Each number is 500 + 40 x the weight over its row's rms, rounded and kept within 0 to 999. Layers, rows and columns count from 0. Numbers have three digits each. The size before them is the row's rms in percent of the matrix's.

# layer 2 MLP gate, 256x96, rms 0.372, rows 205-232, columns 0-31
101:545462516483469552508532557443462499551491507575507541540510449479477509481519527506500538527476
102:501487575448602456519515494464466513543393556555491512518498604490532450443557483426447512471459
100:396482517571478456543496475474508483478547414559416471511529494414456473619497458506508535459458
111:525496516506437497516513556537515531521498515502493517501433462518493459449536464552478529508539
111:514485522487505520560512583513476428538496550506480490535496532487422470433516547575540494388503
065:515526544490488502548459518565531547526452537438461486485507515541455486481536505516495527546512
094:480513438477516479538510415473491470513444554485501468532498420422522514469469531533506542473528
093:462572528507506555532522515489522487463532487527515537535557435576480519496499503489500503501458
095:469526510471516451478512516548493530520509476539486570528451501481504474560486506510457435445507
081:459541512480471527520488504434457419513574501497462504470548444476563492538545525422548506492491
135:517556493493545456504521468518545499484554490628448437537488464527485484499457452472482513533492
047:520504462500474546460551494482517493414518467508577552485475498510563537401459525461423545475540
104:510548527468458453475534503547445589425450520501483460512462434576481530576464470452520508461467
099:486571540424496450521502468478502510509460559528471451540510538453517522461501492491466491573470
088:418499510531525511529482478485475463475533463475490601569496569539486498520522489440494453513524
107:447466587541557640543489501533456421455465471501516467507509489474493452540525533534455454431485
105:523480413466517459469532544517572523477520553470465523438461468534515534483487555535438510476452
090:490484517521548492494451509435481559468515553560515498475497551381585511489540472547485492518485
088:503534513468431486533489518458409542437417440470468488496492527502467503516526515517503476506513
100:482494453522480545558427492476517492472475497441511518390499488524504508474443498478535527442481
105:455522463483421524498518513449562527480448434546459502445444409548440460550446485514524567470571
105:520438486533510471528479505480518589548472489463515511527439458429599436522447383563478488483549
109:470457488512507442495531515458553537500509448526539503488471483411474507456510450487485452496565
092:415532453473508549408504454485494394509481492486454459483468453574501477404471548489559497507512
092:487558485492482510479472447454516529528544527513566572423505483554528450461474482527494549585491
101:475458546465480529414549466483590487508466494580466510466467523457555520580503513499545471486498
099:549533445528502399476589540440556536516539485517502456493529473539498572542491579476526524530520
097:599462503524477502434467528526473513500488529485558533549513448520488467506552521522527534476506
# layer 2 MLP up, 256x96, rms 0.392, rows 205-232, columns 0-31
096:450521526433528502517464451461513531517458454511542526458513540533503509593499451551465511525457
103:519428498539510501483476533496477461472557465560439483468521383464454562523473459498482481521493
090:446529543576513403532492457463533506434556480460516440492572466396551493551477463474470524480423
091:552480494544436523562532490482546474494521567450481474509480559491461488498488475565504549480452
106:549553530514484489535525523505544486492539512434501543453463517560509530440425459498532550482480
077:498448521528553537514437499432487446486443554524611495472556555543505612536511500456476513472540
091:397483426548507506482493463479481482547526529485514443598493503443497448419480506606471498494495
106:465463521421503427444521521509450448517516495484456487453518438409537451528469478529551516534526
110:475560582488510512523488403482468483499485493479602487467516441496534537479484462505540538506478
087:518457514507480478581546496505454440566484544502479446496464445457557486566478520483491451571438
114:435465473461543474551521479550499501497499581517472475551454546528546503499488509496447426474445
042:486483443484465549473551482485514501424522480529584531513485454501577541399458538461420529483545
097:531474503519504504511455566518583435537483535439512504515573543474534468438557509539497458471481
105:463522515517563536457502493544531471548482503510481551523505493504485458509460532532553485522489
090:507500517461489503481555466515493506480521538547502523531502604541514464508497497495539443468416
100:505467469444459453497491443537569532419509501579523479539445514535439500457465471505479574551523
093:510469492496546486460480491511510474515499554500520499549515418549475476494497436520455570464480
094:561517430507521515533575495547506498521472509482479438571527500505497471472510574514541468522513
095:466467484519522501448552535539568456569535537521514517529560448512470486507495501527502498485444
096:553489424450499484451501542509492528468489502457528466484493605517475484535560445464559517506554
105:513533493485522496525431551576507456488546547491589451489472426510555512487503456432502450537521
103:469516470463517521473550551468530430532472482508568507483532468585440497509512457500519526477360
114:442519462478515493441483527493518498479488492443477526509563407533514572499521494521497507534520
095:585433542545547468567551495514479538465527489551503450527606565480522493521550552507505473494426
097:492426534568490460511507454518465500492534517507557573525480475486529539497454461461503547498472
105:455491515508522497504485548484523451534461538471567511478532489448424539577531496514610554523443
101:508533513505526559484459438526518465439511501514489508481515499496516449388571435542435453516467
103:561499467467492564504469456454530487456531507570453492522590483572510536462465483479439467442463
# layer 2 MLP down (transposed), 256x96, rms 0.153, rows 205-231, columns 0-31
089:490520514498478527523394564441465448483459510438454509487471541520528504541483537502522526525433
096:536563509521543481570559558508549517516519482542507491441574536514536462515456527487432444470447
093:518508453460413457499518464515516504545539530451504493465551489459493493521493521475531460504492
100:528477536415524476411524410454496451467528526460536434480493536486567507505491502502496499485463
100:503507465506525572511552509449477450452435501528479460508483556483508506521492517548547407471466
070:461490459548492431477534494488459456544527491511476545510532500539500441503534522534495508522540
101:492456530490565465510465529509442536463472477472520520443521546487443546469463454500481508460481
092:526477480548513513536533502518505493527524530557493481532511546478481558443509449531492433460471
120:494560511495495468516528500487410498573525493493526459526561469521441518501479512524502529559538
087:505515597412550432555480530519490506502507533517477496500470519511481488530560447466563447576581
130:472537533513463516554510508524461537468534522526504491530458476513517515484517434471456517423565
045:448537489468513531550464514520492494394478504528513568527495473396546551497494481519505502569505
111:468545500466520428528474486489521527506518491447518496506520483532486505492434476429468475542551
114:552528418573521517480515458515489561463496460576526429511529468504580477414521471535497474551494
088:487467439490509485508472551550451541459509519516518506530541478489602548536480510478476532414487
100:531462526566566522576510452501506487480552460558507564514520481470470526516584521466501475495510
093:463418468569444565452524486465501500505461548505463536479466490466550551526422446430533465531541
099:502537549495591491422511521480491506501424479471452486523517530463545553486417479514499523521471
094:481526557454533509466539602502475527425446458550475545544537492462494552487477433450497544499554
099:433526474561515521504478534586491491471508514496458479500459575510479445450468479581483425553483
106:500474465544535496514500461526521491491466479428476487493490458467505489504495461520497414465511
113:484503505485517515474465522507502511480490562558509472456441503512443463596452469510510496371437
104:424502570631470473466434508466530541465511504481505544509535480427540532461485512545510503552516
098:570562482444461534570494559553432477473533472510515522475507532457491505477520531470472468545485
090:515521422502541487522448501459448415511438493514512545525508507440453463447522463483460509492559
107:544559513463534461483461528489479573573529566476455490462451509539509469431468475431556557483531
100:448567489434516477532526474463500548549462528477628517518509453553488567523567562447487538471511